config = dict(
    n_layer=9,
    n_kv_head=2,
    vocab_size=2048,
    norm='layernorm',
    rope_base=10000.0,
    attn_scale=0.125,
    init='normal',
    init_std_down=0.0105,
    schedule='wsd',
    train_tokens=87870000,
    steps=5364,
)
Each number is 500 + 50 x the weight over its row's rms, rounded and kept within 0 to 999. Layers, rows and columns count from 0. Numbers have three digits each. The size before them is the row's rms in percent of the matrix's.

# o: layer 2 attention output (transposed), 128x160, rms 0.119, rows 77-127, columns 0-79
# v: layer 2 attention value, 128x160, rms 0.0956, rows 78-127, columns 0-79
# up: layer 2 MLP up, 640x160, rms 0.118, rows 0-30, columns 0-79
# down: layer 2 MLP down (transposed), 640x160, rms 0.0308, rows 0-30, columns 0-79
o77 100:509523513541489499454458463657483468485409459480531487512524519501496424468519516464478442505553462542432429474494519493579472508525410463479402628437501465519501566459511586587503491562471419558526509524451598494425535501479527482532532512
v78 105:575475433534400518438462552494560513519485580520476529441471516470448512623399453509378510426584585538498494528594484443499532532513453539469513525455489476459541488543499579556457404461498486549455400425555446541556459532547470468522488464
o78 098:488557540493539469468477511506543522525556484496508493493501506558479532548447395563495532486481371533430425476542536458501515521536535508447431540520466512515548429496448409518465502510570534549464454520564443454538569601485547456493516498
v79 096:502526565487466490524406434515516524564522456432484463445514629445556577456533552555565536464568563516478521504553401531573552426475582479486566500550478565479437511525504504517404487548452510435507509539594522506412540430429577396527519513
o79 095:530520400513429544513481464468406436577561493502534428492487568392544425374536422541486539430552505487563400485561458548425512552515502578549468493468492432462510452488572501502455592482474556551504609595474508540453511522503503472503594490
v80 099:514571476472514497590541524413597524527422539519539569498509543467531587534489455552485523471421543361532528492451465465578555544505506487500507414503484435587521470636559426494408499356473512521565490507527440508568500378505497575477571495
o80 100:568459536417491536554422508503509490458434514513642480446500547512496406558420528500564494486492507510491449505468556499483482565546527487514441479519503492529497442395519428428548452463473538511507415435475467494458531456389538506588476517
v81 096:490470538368545507454521527494481537564478540518511462448504458484455523492547410535515463548472435487548514436439436477522446517455503613486474447539578514463481527446460506531437463641460509443418448455574538488461463417492523529561431413
o81 096:455504442546474467480468513453557440467517482519496537435566507480497382485406482463564551535605502556522569582508443608459509486597468512461575489504532461479515479553524497455441421425523425496371492504490436531478445559505574491592462542
v82 109:485511505481501448483555523518480557424416515502526450575477541543594341584526468515486479429517441487495491463507498531466440400453449485614458494511449592478565537502473505511467492463447522506538479635495489427589522619461472507544479517
o82 104:464475417522541544487586590483520562454503559461496558455552555493491570461544451431568426538495470536406540395508440560572504494543533486558436444481436506521457519499472515503490396525505443585560494397528518454572399470549587543457498499
v83 096:496455464508518463539483501502523443474488403489409506479428512474474489513555487521579417600587482420481418465420516541461474539496512526425490394461559592474616526497450515498528531558533482484554529520422464457431440471517505576533565447
o83 091:512438523532547464486571536451480619530470484480450511483565396452592503541558461554492526473505481505532507490396438510517465451519538494511548605609540535474590445524581479463366547511573561573544374520484538466442564384568462431517483500
v84 093:501494476483471552498533526397463554560479568481455571470461426481528481641375415514455499444612510466527384442515502539458459550432525555558424453519508477462481490412470547458499473468507525485514480596496480477589484474504519493536603407
o84 092:576547486506532468495524491430525546551564511538529549373605495503441491472544481451476473493569516531515594610494465560561525540458511482453427485480510463597490536439418477514551415474563440595551406584447459534611529448487461532530368462
v85 089:429494516535509501568491480536568488439477435432525515520644482473484497510559572490449479529521532451523484513356571460573459487471526486497433540543541507437521521563551468502463496505408523527544475589477415476484446570466483521447518600
o85 088:559528431524489550459574502448547458473543428501471497462450474482542495526557417587431447473441474534388438485566502556519457549488520470510555548469493486500508489509527604515414383521540393443398510406437424467496531514485512521564495584
v86 097:392485484491452409533497566499528539475563543540426442558422556543468455479583506592446576461508488579504520516500416502544518484556527434481512555584574493527533514513447490501510437524567450447527606578594437515550494466484447428551482544
o86 096:460463492475536472522475518583545522412568574602481502537450503426450485429399431499510525508572490430518519552606462427529449462455546463452500534538513511439544525490557536435474562577575532561573441573462465494500476455510515392554486462
v87 100:524515599444469540497461457524504486555504490545468453532434478445384450613520529427509527537461486568590478549593484422397427458498511518557491542542540507423504565578533482479491496575491465602473491629543560545509521456560522423461487513
o87 098:450475466516538462487442437509602474571543477460429456461366577517391596427457542487474541537437532470515527480511442500500482485561519410448479522580475478500375547492514549526543477493535452457515495579467519484461611510512432527560503528
v88 082:483467465544465524533472621526505571535487552418515392505425432447492445563579555475346440460430408528496538603506520429526521521531463508475503524495595447494451534448476580561529588444496478449579445529463451464434453524390481464526525493
o88 089:548512440492572497516437450415596502509553439513508563484441513465545514516565531528459509558508489481433561572442535498515480482502547394495465489500553528520544571450573388384548464599516461400436500555519505571440479467496498478511373480
v89 104:509535484496502569481488542513500549554528496531548545546438460502465538560450422594529446507515557592542495547534431453472583601458499558511496470538440385380515543460473439495485528434483519549572513479599484441574458534482499512428511541
o89 104:468427522541532512544500486495456491498330495456617553428531538485515511488447436538554555531517488499482511500481472490543440563467537564461390450499563528446449483498578443408520583492592491483468466553491423508595453445520485504533532467
v90 100:508449381566448499528425552561601395598449530436519418414617494557490546517525520514521503525502458528448581488583431514549652510513476462474546531463517469503535540400454493516525501465476500451527537564487472529513499493482562464493569468
o90 104:563478552529526388461449504557542382437532551530530554589419507538527511543466582540563479509520529491411492407517443476542516538509478464494470651415490522487450482515486461470483513466523581429416444531502425595486524443430519589505599519
v91 096:526521591524551512583389528461431494502544577555519534558420498619419549417460505488506438549470575474475541460520490550496486493576435503499527425423549465522496463476484474386564423442413537505532502490530461475500572463619530488411500549
o91 096:473548540467514387434488481417485495485373560473526528460510504487492436465564447533466539508525521491522527448591496482580581549430602483454614445537479454490481480472453536526612491530498442512611494523552551454555477537507600427556469585
v92 098:396456413495418508469449532550476545570534395541502518464468460629454522523502510562423533464530490583581500552492534498467509599447534498588478461507458532395573495507471454522489521468472493487489422556471512513547475492500404535503536505
o92 098:513496526512551429487438490448503565561513477543549521428581515441517555422543437530501561503490452539603623548478499455563385442510452466430494555436560396460449411484555537426528475559443490450489435519562426470540466409409451496509511446
v93 092:525575567560452493446465470389538423569470548552594502447507446483462505503514510513547446572501460506514487390564445470499396527529478517432527567530499529526417495445438487565527415461463457532558509534496497473550425414466407534440521517
o93 095:507451518467398528574456523594511526535448445430501509526432509611500429511447470534451532574447446516498511488485522591453518555556526525404492528520497469501459389535446586555446465524574493424383482501581394571509563484452494535524610441
v94 103:531494527425513531553449504540548504527435546546427480544539464530391523588530474480483425587543483537523496502542538514416472499505476485529483493534463403476549379470532513414584461500453451525456580498509353472485532474490565509534607502
o94 106:471496422489560509497547465457479473510426495458628568465501531525527508527555465545469573452506592477452467503523510464462567528517514394473512495539493543513441448456497475499436482444498549512532523452566384477558536488442567527475503533
v95 087:479469552503479511568556474593414441588481469641518555536450526535630510563482583460542474519521482558480414459551458540520521533432520422462532448571451518478437438432486479528485482464564541539433460512515432424556417484487472416553474400
o95 092:426525497486432414608542514540476564614593563516496521507474500473462546449505564488456583499527527481403489526524478513503493446430512565403488448510541436498523522404457470461478467489513583459529570580509529377457622492522436512439426478
v96 094:600438475396503464456475504500513467571538474489492581472538464527464444459512599536556474520488445550443509568593561429458450510495507435429529533566555516471574530493528414529519489531477544521440519418499530445511461507558439520535520540
o96 093:507495469511553494571420551421567468497408504543485501510504488460513438470532390464527488482506501493463439504450589508472471406488555467568563511513517491544497450519509595531436490517534486490625479562439580554585429472441467570500493525
v97 100:451508570581488466463520452500541463401565553542559598481441547482450485538480488527458505515541553611519483481446522585505564611495512483470454440453509503542399471496479486456495563516463533458539472574446461417446470510606482543525489434
o97 097:484506549552442527502483509461585593562437396573509513497515557503544516538483502519419566532470470517497484575527396553570509522439534488487426485518487414407540507538599474462525510573584460542499471479530534445498446468555429452620410491
v98 094:436496563484496513417456534485520436457563473441473652584459453484502465407489509542590578611489515453445516486437476488551556596495524556504474403439530525481475458487488442614490471483399426528529539525505456461516547544466509510525462451
o98 095:531533559564484515510563522602493540509398504514445517487536452430546400434460494454390565451416505429571539554497533530512470563463516574574514454500525495522494454491506564527392485515439485559542474523464355502503424428484550592546435487
v99 096:536522436497539512475517493501557453473468597413470414461474548470505479436587498426469579583470432536488406442502572545474498547484528551464540499514468547437541526516469528460485460478480463457451587538435587517528497477584568464541484573
o99 095:496492481528479586475477486594537473558514473511450555535620450464603553522458482450399423540540483472484500551537515499493492507595572397481493474430548584418569518513456441390528488575460501514544436478503588584442504536521465459502550556
v100 096:421559456524546512608430457510586569477510580502573553461522494525477473429612465520531532465507457590442431507521502513442462502483523492381523489539495432577455540392491468528502499508512433509460440578509474500569533558419463555524594447
o100 101:541529398464441533473480443413454493515490511530538501504476485537559515536417557492482543462538353475492565474493489466598549561533456477539585625496490538542542526518440479514529522476482485466597540430572461536550436499526492553492434505
v101 095:495482489569437556478444545496541482550503469478538503439564504496452467503447515530519458496571419536549552413488542404483497490490668527555481488585448509573464493436508449549459419409514459459590451526442436564512589359574454529492466572
o101 092:480441499461531458530468543443596478493517405465516436523577457543409492531442512486572499444548586444519536467458392457425424549495523524529550472481547569499492519543470632470475386542489487393490478555591484648569511531433494532553493522
v102 095:540549456452487480519480479519485455543481578469431466407412555463465430456448407515496459484397445549473571501545453452440481449539559479515525645533552435539542418521512544476503480525529416594480455461481531426461479550481524433504500485
o102 099:549409508569503545498550514443501516528408528531487524416480407445470524436441451468580599402472481493502534479499570485543550499497513469484587480443475563541515525433483522449498464480492476480516533491395538496471468538467488485427495507
v103 094:503551479491437511436513471451482537471484465493413527452562541506497444485580480538517416546466524524492455495581602566456573465397449447508485486402577516488485535607468549489502523439462526506554534533479543481457509531482513525498490428
o103 097:525555487622522513453557562499532623498475529450487454577489468478660480410445502499496528480495589457544500455456536543443582490489397494486420396493490428523490508489439551457562484463494436468453506488555533409417529445505514535512446482
v104 094:463489410537513456488526414502566503524422528457525466615487419475537438415512562379537516487503530492492477527478550461537445576499522519505416453514482513538508561520518517599527465569411570527443467513523437443488411436444442437531529459
o104 091:440492391482402501464457467493537541537525523504447519464498548580512481551659520544525428534542510490486521512478507595549445509488510536535489464461456490497478452549522408561477558493466536556483427481567521496468494522611463509408423458
v105 099:411512533463553496528518494518468495433499533530496456543504582495478463404452556531525386533560602525576385588481499539564506452574518504558468526474448568476514515431402479495515477591485476496474500423446610491460441600422509512577552486
o105 098:546467439588461557476576501433459504554574612527521567491517427498527484519518573541503532485466472540609374521547417550493446546416443484480509492505423540479513490551437480550486551568523442583565517422406424457456529545546463403435463490
v106 105:536518445570525447527522517486516529591467517496514482440539499517427552495568485400550486418491467444539564575482469431535434533599473510515467538516486569410488519441485410514470563596449544482574516511482516460502502462492505476485456463
o106 101:439508461511542521528575525447517444314550402542470520502487533522472447488529579528501484492541483422472484492538454635451475612476540595527505505475396600475513502514542510457505562544464547542459449518547509611485448492440436484490535383
v107 087:451482575515482538601532449448390483505620530497454469538529416506468414540491440432443615509477501468555498448565553512482482493431515563529495468560595556470541462470458458490495559499509457425458453565464533470509437520578439459509521484
o107 082:528581448578495574465523456525538530444481428487519507513539457516398582488464516399475440578473496451503509465587510456448489514509546507400472486494527436448596555476542464506470575522499478460517570542509486482540457495546432453407443472
v108 102:499490519445506498458507546600439518449472566510494553535455625472436439460516429472526528489547571556421522507533566543503428414496585455472555424586473452518537501514537482531446599531525425509545518496476545562514498449411433552470455512
o108 109:462485537497494428489483468461552561483605441543478477521525471448613472465509404483411482466452525553548599502469440568413517460545534494452582399540446535533451599574472459551509505550527501482532527455551464477423579454493480478533522515
v109 106:515483547441557531536417444478535492450481525667462520503491465512477491406560453518377519511538466515437493460554389496511461468529586569541530430476501528509447453527525538463467507539538500444533514533394495458474442534551488531557516515
o109 105:458504640460551489477509422519535462502497509514491580567487471511617590506478435460515428408519559482457501506617500538442507520496429499504516468300469502395509561498472487423548467521488474512521585499486480412502450514427565568480544487
v110 098:602511472496526524480600581524506490456451494557459477470469592534581507521440538430549483524576527495456491492440486540525511463436466494501476592470451587589471528609537585495510507463565451458426432571510504574503414481586348467403525429
o110 097:549606546488486505539439540526415562505527452519493424520513489485490471415523484446601466484521465502590455554500495465462614446495451422510453633505457457478479526499573476517521501542433494515449443417465479492573541566540432540469518550
v111 091:513564513453456460579483545451400501539527507533456449554480473485532544529394513511496453505474482548489524566454476443548501485475512467515485506460527343495543545443601499532570403511368541474509523514465420462460404517495482406443416538
o111 088:532560488476534468482397426614491500462480558479557460502503502529410500488543472557545419522561585553463461586623456549468502551455579557397588466454500473502458441529512416478448447424540462550457473460421432540523527504540442571386432465
v112 107:423510577441354555485516486505537447470512440528443479536453490470514538503456529499502470464469427516528529477516522477608533529515493560489498498618538468417533424605538507566492564434435521478516418537478562520468481514501531476476483533
o112 100:426477506536543550506363454536508535514474456454473489470536529472402477567506516501629413572491496494528421538469522482491498507460437563573500466414522502428419530447452615415439570511442526552506560508453520531481473472477536464471567477
v113 101:486494494640437469476540492461522614533450467398494514484597510523479515436498519446482516448494468526539494478420412477458456430539458481524496530532506471380576538540472453465485524498488497509404405516539499401571529446577540483583554463
o113 099:576501508544507505441576492469583430493513534557420490364490479449509520508540503551499527572391530546504441488508485495486489543528414451562461474480497460566519526488499550468504444511449496576543452610534538548554436487549476449509561451
v114 090:600560519442451336496527489596551420538428517468463503481430494444569546491533470506492546451525400549441473432474498581578529491470477509484537467492446433572569514501463466490560530576500489480520532529524475421542546519476487495507458521
o114 085:460536466463429487462485536455434493503531519494429454466588555533505511514474535481530435481434472471439441465527500557524467473445468620521439536362518556484497443568491431426520492396521545513506539420495519554454583419451525563527461493
v115 091:496519520491522476463562435449526420480438411563501523545611562572475454480443570531525462494555483563539492464453469329550442502503449538467529447481595520488502498517485451488422526455409413510581532602488505402367503591483448434463479584
o115 093:468534570536525458472498488502536531457438478511534443484588525492482466520381412631520523506416423518434477541516457534472460483490439532535590426442432529454444535417422540501462551563422507450525515502491528471449507503505493544501537514
v116 089:546475588595547543426454470396520535533422478527589505493465455501548472529482501417503550488484493560481508506594487484500459547474541467503498561505543463532491524587467586455607580512623406462455500541400486497518487512502425523419504491
o116 084:520476552494477485453517428572547599515622411487552493574535499550506506482578402523476553395458475496518615467459524521423487493582495466540512439503486437474413437522482459482442429578483489508431562462550631478577473502526464617484551563
v117 100:425532496464533490503462495440456540496504431480472523437567541489479584470511459517543509369466562519461554380455618522494503537531465512574471486562403506523408518442487448627522499461448405509456502431509556488526517472373559515534517450
o117 097:529478528551490488520528517453503482397368507580599559479513484459480429499436476543543462555549471561554545449501493382461570460586509593455589444399516395486479439531490526487536500468555516547483438483557397486447549551500574483477474477
v118 100:585505506440521524576511437477522566418504468488459409515417499426411558350438548541535523458397513469459510543620504507449585535466501504419510504491561508539462540435539519499488447513499475520481539545450535531458512395527476552558490464
o118 103:552507531513487499450477508416543436555490430503446493593503469492534533537484500433501511528482499617533564423504522494499509496466533462441492498494552583461535473404493560479557468505463527394534626475417533501463563581522516523540473532
v119 095:483458485478488433501509495510501411527497536608479481387430460561486484459501474410488423588500538543388658518461507570461556573517483569450490526500592441486377434563526517392453425543431495485434403496426502453557526515517481471534523508
o119 092:523525478410570552619504543476484509521449551503418459508436469532531483445506421525508445397591387482511614441502588498451544483469488515481451532434545503495515513468426506398445479475499505419501465513482514419516468534513442524543485531
v120 095:430440427535526492600532578481538455511433511517591501447518543391458501572521514548435530458491469529422457569530468503453533508567576619496509440483484516473608493449455516453561505588439475473468484494503524480477521510455569437503386538
o120 088:516437442515535523597459520541486545436518582569540512523594582447493454489535597520467499412519530415439458517358539524523429552528581453457499519516523578474493505505528493468528522499485446495432508503484580494508410504547507440517481457
v121 102:399462478508470541430491461476503480535524511486546542542489395516492509425474462490536605495507495486418486464529509535577525530481453421480507466565551499474468353564475479493546381470473484528551488587508542483513508541496500478539486568
o121 098:494520509530463404489487555559526539496481509575552563463481523500452447504461530463513426504444570487532527500532452451483534442477557513426480375488550451508507504491449621361411550436497489468546402498519541569505417542577523470535478469
v122 093:530456551510563453462465477586570587465498505446526480482478455528535525498514461489532470489659558431432502463525502557488515496529535428468523553579438538452556508438596488503531472443536542554520525502454573539484493495441381500518437466
o122 094:468546502491518580495485400539484468560577440521436509576499487498609574564514532451478569505509494441506471480510500548441602473500594508463494523516460472510459508590566556491533562509490469481475571445541506517601463520484457365388406473
v123 104:360460447515589532419490519491527480410620513478417503529451443558527506466401593505526593510461552523435452482639402508488361605529538513483497501519414479490505467542572472479455468471492454514543545415592541479521447519496538476459461512
o123 097:463527546532405543607420526531615459590466462542410476523550490528569464489455417489495476471513493492520465499500484506558518541484473450416596460595522462496454443470498548423529454545493541593544560536463452465443454475588481450463561498
v124 095:497516440426592432507569469517516499619435542503550555497523524429531475519546439532502529493519500416410522495547557532481612510464527532374454564460450485427473478448484531570564494528477485513559419428529546515548516476503440523470480584
o124 098:401471431483436544470460566556420513529515515487511465530439509552551461502453507468481451467584437549463476419529459521524456501522503567549586491453546537541468556543519500557419518565512508498428498505478578409524456572413489559410481515
v125 097:484528494505420493594510533586493552524589503477454524559589526583537498486559511481488385537449551542468533584539504530533485493572482479544479515452490503480359463441489488504672514473516477440514450411471560523490470468478442461459507567
o125 097:564453378439595486514440524576455471473486550509472531464424470444538460559561517526475547432536503571621531501538613453432516427491466522391449527565574436513506496534573502541542500535447571450506501531469436457491516458548466557589446475
v126 094:552544519512644573520570509444405502574554446484545398489452521452486551411506507448545536511526509596516554494528500540435518527563510487457503467520481393563546515533575440446479448513447515493619424556527485602440521468503533545438489518
o126 093:550487523526463384359441507434492536480410368473556548471457515510567509480495437469474492517628489552514462463436426451516439542506542507630486514501456517531442572507576509454483460508489552505620461450431576575575484550505537486585566458
v127 101:439545464581571617512415497527477423549557489491493424530421523489564584561566420499546543446523484449557525562494524520559454554494462430472497420428539465439430493554511472502487449530494444555521467495462496452533499464561568507529507487
o127 095:523551566508485499540482532566545497464463411471523421490445566480390563489457573585426516467495435601518541515556486536541462485536493527478430423469564503478580507468465483571494486480464455490584441519468629527500445427519456446594436447
up0 103:413442453498509542497508507558561530545582422505488555541492533471487428439440525492494505481502488438387441471564504515494471484502516446517563544533517540503516581531503612526565494418551433497510563575456497502497513505632458511556471436
down0 104:597486547638580546442509509528506487483493508510492534478552583422562460544513492443472510614417483427489508475585466505491478504456469513503530457448488578390362493453475459448476515445507496505551543471485411491518425549507561490496515441
up1 105:508546427503552513551511525408537545569533400479494442603518575499432443582505496516511518462443478504446467445449529471505486454543465466568554527595592566409465535514519489617401615529545576480490445453534495460556583497467490538439597507
down1 108:564562564394379500623561465495444502548545491519439526572488513512442533489524558520481475583511471505452471495486532492461515473482531454410508521543519530508543499389437449589507444540464461518493597513566485400439505538565478426536491519
up2 105:463589492453513462524424568504591476402532559417506574370525440565480501580483433516423444508513500543534525447502508462558503455483462535526494406454517491447483504566517594598471407522399484456536576435601500481524538493456448472495517523
down2 103:620525530523463559443575487526448485532529552515475513540395554426533457364437459486454505471482478444351514502584459478535504513557533493467509535471537571524550450498444506481557438421561621553445499530471490474438531576503517510454502557
up3 112:564551438432445505487534443490516511426531525560422539564429491517432522527566611495476507518473622571445430490470460501537540528444457535522496525550508426556540563483517441528515517416474435486456503491588446501511509570430459467447565517
down3 113:476458509575557412580556521471491528548515389452528455467556511484530530503510364527486533479479406434495578508529489600542463543489534500482540446442531602536416397469471614465492455522460539558501498551445539499530436467557558490557455503
up4 110:527591516443500419544479552503446553477451535555513477430592444493418535558517517486494451561475523538466475466488483521477516460552523492385492488464484535473436519544590459523549579450514538570457469585602453460425506432434515460464494560
down4 110:492477438513455559530514486544439551483522554485465576565457497540563409539462594467461593450497557476465543510470512473503539505463496533574486530536498425509521474438365503534396366526501452491584557441478506427518506511609497627534535505
up5 096:534450374517438575577452461532429503591557470577526534519583504430434501514485496461606673568493552417428571509426569509546567507488456501585538636523590469512450469469477559546444485504537472569501478481464592479475471563505542509431509471
down5 095:533464472432559501545457465503517506499554470537498441487583532457540521572538500443578528584444567445478537549406569579608484550516503554490498553549544530615474476428479599539424491542454469430498562441477479435471495429615553434499451529
up6 095:506560526544466526448490587562561548424595521498513586557607528506519486455404463427479535503496664450449462419523549534491485516552500538510596465507523523477478468475567478546575516571552453427539504507492533495416540525506489477487582491
down6 097:447521535396511478481508513499507472524496502522536516582533442452441466580566519535453485567509495526531565551493524455494520575480583553490439582557486489472513511488593502539451556513505498548442559487491581431523438511407536485597449534
up7 095:549584521483507476502608450529570458464463372456602425469508475506472515561525438574432502476471434501394473475491450525565485532508464555445500502572442493434476463507503555518548450470510490462503463372509468495498497483496535458488539550
down7 096:495408492500436545511387533414608501448494534492444485540461450504505510483479496540555485517411444525514443509492560508481516478530522533446463471500547554523471509534442453515576474467490485447490470598461491500417520591530424530561637472
up8 096:467590524482448506539363498538439498526459494441537459540634500546416542624519554442514537484503439507499555518515569483511471443366546515431500438409500467443451463502493524486589517437432442467553552452560510487531542516458511518557469608
down8 100:579496478554594463488565565415477502472530409477498552507360463500498442439471460442485421526461567493447510478456452497519558573584526522487375471476564475530548504523510486515381445543521513575573499461602542400562489551537518389478490411
up9 106:499533446512506448557549489506456546609497510574568424502552515466423478573523546562548440512589465532462489498537475476416499555515497517371564571559426583463447483619530512602464573442515531559444495503498414501452468475469443487461467414
down9 106:474457543436480419495467553489534495538474426562549548563434542462479594520430596482539479464507473494472537522459510462448526525473532535469465530524523524502491618382408451570493454510533546439557521457508609608455566482457455500526528514
up10 103:451515507537486554515517518537572467469509466541574443517479444559454533494506405558558463535455485478622466490576464434479449470598476515411497480512534529499515568565494549583497488502483465570554492598431562431438470402478397497492457480
down10 106:536455528563508501473494437508475469524542554474468517486576526481591528490556622509494492410567499516425530547550556549488528490410565549567441447540561504545457425477518464390519482464557532475464487414551462557572475588518612497532531510
up11 097:387496401441466559475468508466456512449571565527520475415510519528513550474522522473527440446462590454505567448510498527482415595502492575577507549431513526437535507486577534533469488440464529462568535508617398451489511502511445499455544500
down11 103:581503616538537454515513423528607501478508470451570570482482455468478496531538500510488444492458433539525480527495454498541576419475516473446562481554453534634330477501471470486546566534603572521497441465439592556493566507446545502462470568
up12 109:605587480529489484574576471504579499468525484443475476560547529531532482537517484538502564508528557514475483416466597536528550555508543548509451557543487514469449581512502455477498479497558512446538511471355484578451584470492546540517610535
down12 102:413472517468510483432460504491482487559441484475550552420471492457445479488394532502484367495474462508485499542541494528484528465516471553490502517517452529558570387515490574449505523506400483510475526513577494500500405492551471496501449462
up13 106:437491499407465463430532553574436484533477565493420522492525488437510531522550505456453481456519556520528544472552519583590486502501513526474473464524508472446485456461449550434543508437512491447590519517611526473466500479426467549453464573
down13 104:582569441572520515546568586468500523482446509461526441470470522469484515503451458527487523516447485487492456529507449373480522518445520456527545570496521448541415533553508500493536409533538430460507443552451441437539523495557450504597535472
up14 094:461614487550497509563557531520500544423497552506555460508465421467523458490472563451606445387480455462462485524591516454552565454458430462505467595482542509478535569398541423528398546654589486484629522551477516472474530491472590502482516554
down14 097:554410504483599507480489495377539493522447567417487520470579495531524554495483547427444461524508574581509488503332361543501444545524529558505485454551530453551533420501484556522620500440448446465505452472506563509478431551476470468455565374
up15 087:543537451547519467500544438435499565555411464493533445452414398454476546533504426554497516515522421572508567563539475480521501532510522454406506563407481502480556507455424494440536581543459495537532509506567556449549467472565533459492470497
down15 094:503469432592547514474644466623533586474428389597543502526484481453527553485555546495538540459472470521505491496580537544473505469494468561563473554462507496493505488475595473482481457413479535513496487568570532451518501473506562539480511414
up16 105:550467422467507513559405591642514604569539467500504469544557502475531569538538592567565462551494464560567444479499495475459603489527498417459543551546483420458525550465499493494481554490478456474462507583465554459489574489557494506486535456
down16 113:497423497426474501570453497493558572539492453517480511460549504519500595578502589531543466556559477530460533535494575454563471492549548419519447508415516427491501570366577466499609540438460507498489503551543443484503449493550556497437458498
up17 097:449552448560387462478540536489599548492545515509525470515543539528510559566504510508532571491413512549465364431484505500414500473432442477444466397519513495494484492426513479520518538559477426491566500607596512510392431394480465516516623547
down17 093:514481469529439533496440528520425478462517495497428508589580432535527413391493568472446521537430462439517458451535475473580493510451441509374468456558511560445509514458557427451527515497470526402437501470459530477554465479507522669469482477
up18 104:576471510476497421508510563515557541538442570468521529381560516517472451531469530529523488561431496536525568435447548449483440483453501477447477440501474487582470538441655543513551484415463430509549541574473563483506497530436516519445506590
down18 101:462503502533526544528541445462397489450530477498474432511506513526514476469581495458464464441532545456488412632501478519597573512517442545474507511498517504417615485522375473502458496577482563409461481431533477496457493484575472471600493441
up19 086:469522525515500570499504568473486527499511494477489428475489433482524535543524370497510494420472399547497549486458469599550586564521477527507553570476431444544503495492376596500483397498442459483538522589419455504584447463549513515540468540
down19 086:456410496483519527494555464494487561480497494438550509428481472551562549464519568491501541434569505451565463505571521431392602506572440565579561513506546487514527506538429441477526513393597536522470563562527596497477519516501545563517470415
up20 099:449465559513454498459530538606525422448377499533548504477509461456556548466411509481437536573426504554550398437440482493509480542490484510499511525488532461423529534530508511570558450519418453548438476521485406520531565474424490472545438529
down20 099:547530554562492465502451557498557510550534541500441458465474518460423437510490506538341571504416533435452538482542496596529588402462526429458447495509526541522548461498416485448560509485433549524533520459545476569491505496589495479519447482
up21 095:505544388511502494493574558585582463505473484564475431577454487476425488617444483480427527484459514534548393507488521564539512584445541492456496435488461476495539573450497405512488524421471497491481546541613550492459500578512384485490475525
down21 088:497480569664474461496554497491449529479457501537462514427507512502476503443496530487488530413535436509460510523460479475420493436541505626459486527538565488627528556544521557441504541540613522505465434516426479509553459451432579544443500444
up22 094:539447514508533460508460477428542463529521388465489482540452502509455503521524612421482450574517421490496446476517487460456568537564502447537502536513506469434508476510487509540532563531522491451557477575370444518552574568522581457492521460
down22 088:476537530516604487553506482582541506474537588505511559407433535426590476507421429579614534415498555476541538477517519445504444515542425543466466477547519469571468521525415486534479457507525493518465514450574478526492540455492488492583511520
up23 103:489561484525476438476544611531484484467570461461498527501550421493480485522567445430394490478506507461514567537492492456538460415458547557435487437534593517411501418465515504485497520465532551525482614445565535542481516405582489601522497559
down23 094:500466463542501587535417434506468485521473553520530437492467540497499492477429550567606479505469486552431446432553523534432499540515454436532477529466450506543547579515492509531467509484453446460510430598440468504515523643450499418503443475
up24 087:537510503538597443492459458531570419536444366422481524514393446519555559484490419577543459448600443513507548429469524485424459546524565417547543524500512501524415544469539513499481572437489489536530430413509486483565524462398467487473449498
down24 091:484431522495448603506562537467500560472536564505497575512535526482408525507560509427520536552499500482543457617567470520562568452477425543442367461517495491463545440452487437405527431567498469482465491565493511510445457512563571547524585498
up25 094:405527431615420522385533543496509625434483528560509534499536494476526515467510551396544536568472577520421492411504519542584481451516485638434481414457516590514522600464572511394514494470539514626509487502500561395476522474505452546474382452
down25 093:481430480541503444499484481481501415522632463438453559523481453529401456549513405555418437497483448530580563529490538476462552517487571432601582595630541431437520381505467457578514447529469498460416546510517476529530510461466493445498571545
up26 109:557481434532502497445520477459511521449547497500482496525449552537474461490513536419506529438593534387523388503460470521439499442534523438534568576471535562467547486503540538542464495461520561523574598493471532510473514574545571538465474557
down26 112:450489616579520472500557494522517496529435479504457508414516567518465549459506538579515474543471450538459573528545523482569456544514479535438388369536524430556490494484459439470521566546560435498418475486497465569484567448448455513554523453
up27 100:517491592517484466595561586578518504447439670513554545516436478487532444483465518595523449546463514533469436514482536470471447406446397507492459472467528500473425516394445472478479551548480531432493497526456404485492529511464431574504535512
down27 097:475479430511466490406457459410504528526521331497512455482547609518454494481481483413493531462552546470532570447611523453548540620546557522493550496499475454501568515559591547514529540445554462616532471503512580512503428480535569358478462504
up28 089:474488460508493525505398548544427500540547528509449431446458444483492484520512466519449493557449556516536553499557554444417525520548562431540515495502521531398574478518443499532404579563464399434467498576449548471553506453508569434481535596
down28 104:413502445488529446539481539601425538471512446427462555434447497538498519477523469509537435493554521597578554461505537516498510515541489505508429470432548471507584501553434398535479456527513455465463504418521520470570532390459560494568627486
up29 101:476553513501498419560535518593543513539564592450392439447463466486556522500516450460523495517513468542477555504537430491575531476506435565480539495535408485430590481501504612543465536486563521494478405529419614471493466417569510546498462456
down29 098:471399486539558535474490540460410552413431420545415585557537546558437490514459580451400444570435502509497504492529546408466587355508559480513531486605514540469492508550549468515560388433620445663580490524558464477476453488473524473514446451
up30 094:582431430460524495468466416621496518497543506429525478553448569512557447585524541450577431489420457478497511513546544513547577571539475478479422536437540490436416533510473548505544572558484498491528459540460500510482604537454529608402554485
down30 094:426523585521504491500486601369504472476438526486535550453500511463429494340453426546463549497570526529515444469498500474435447472384537543536596462566501514504584431500461456465441435410480527495453469498505521480537384497585483444600474513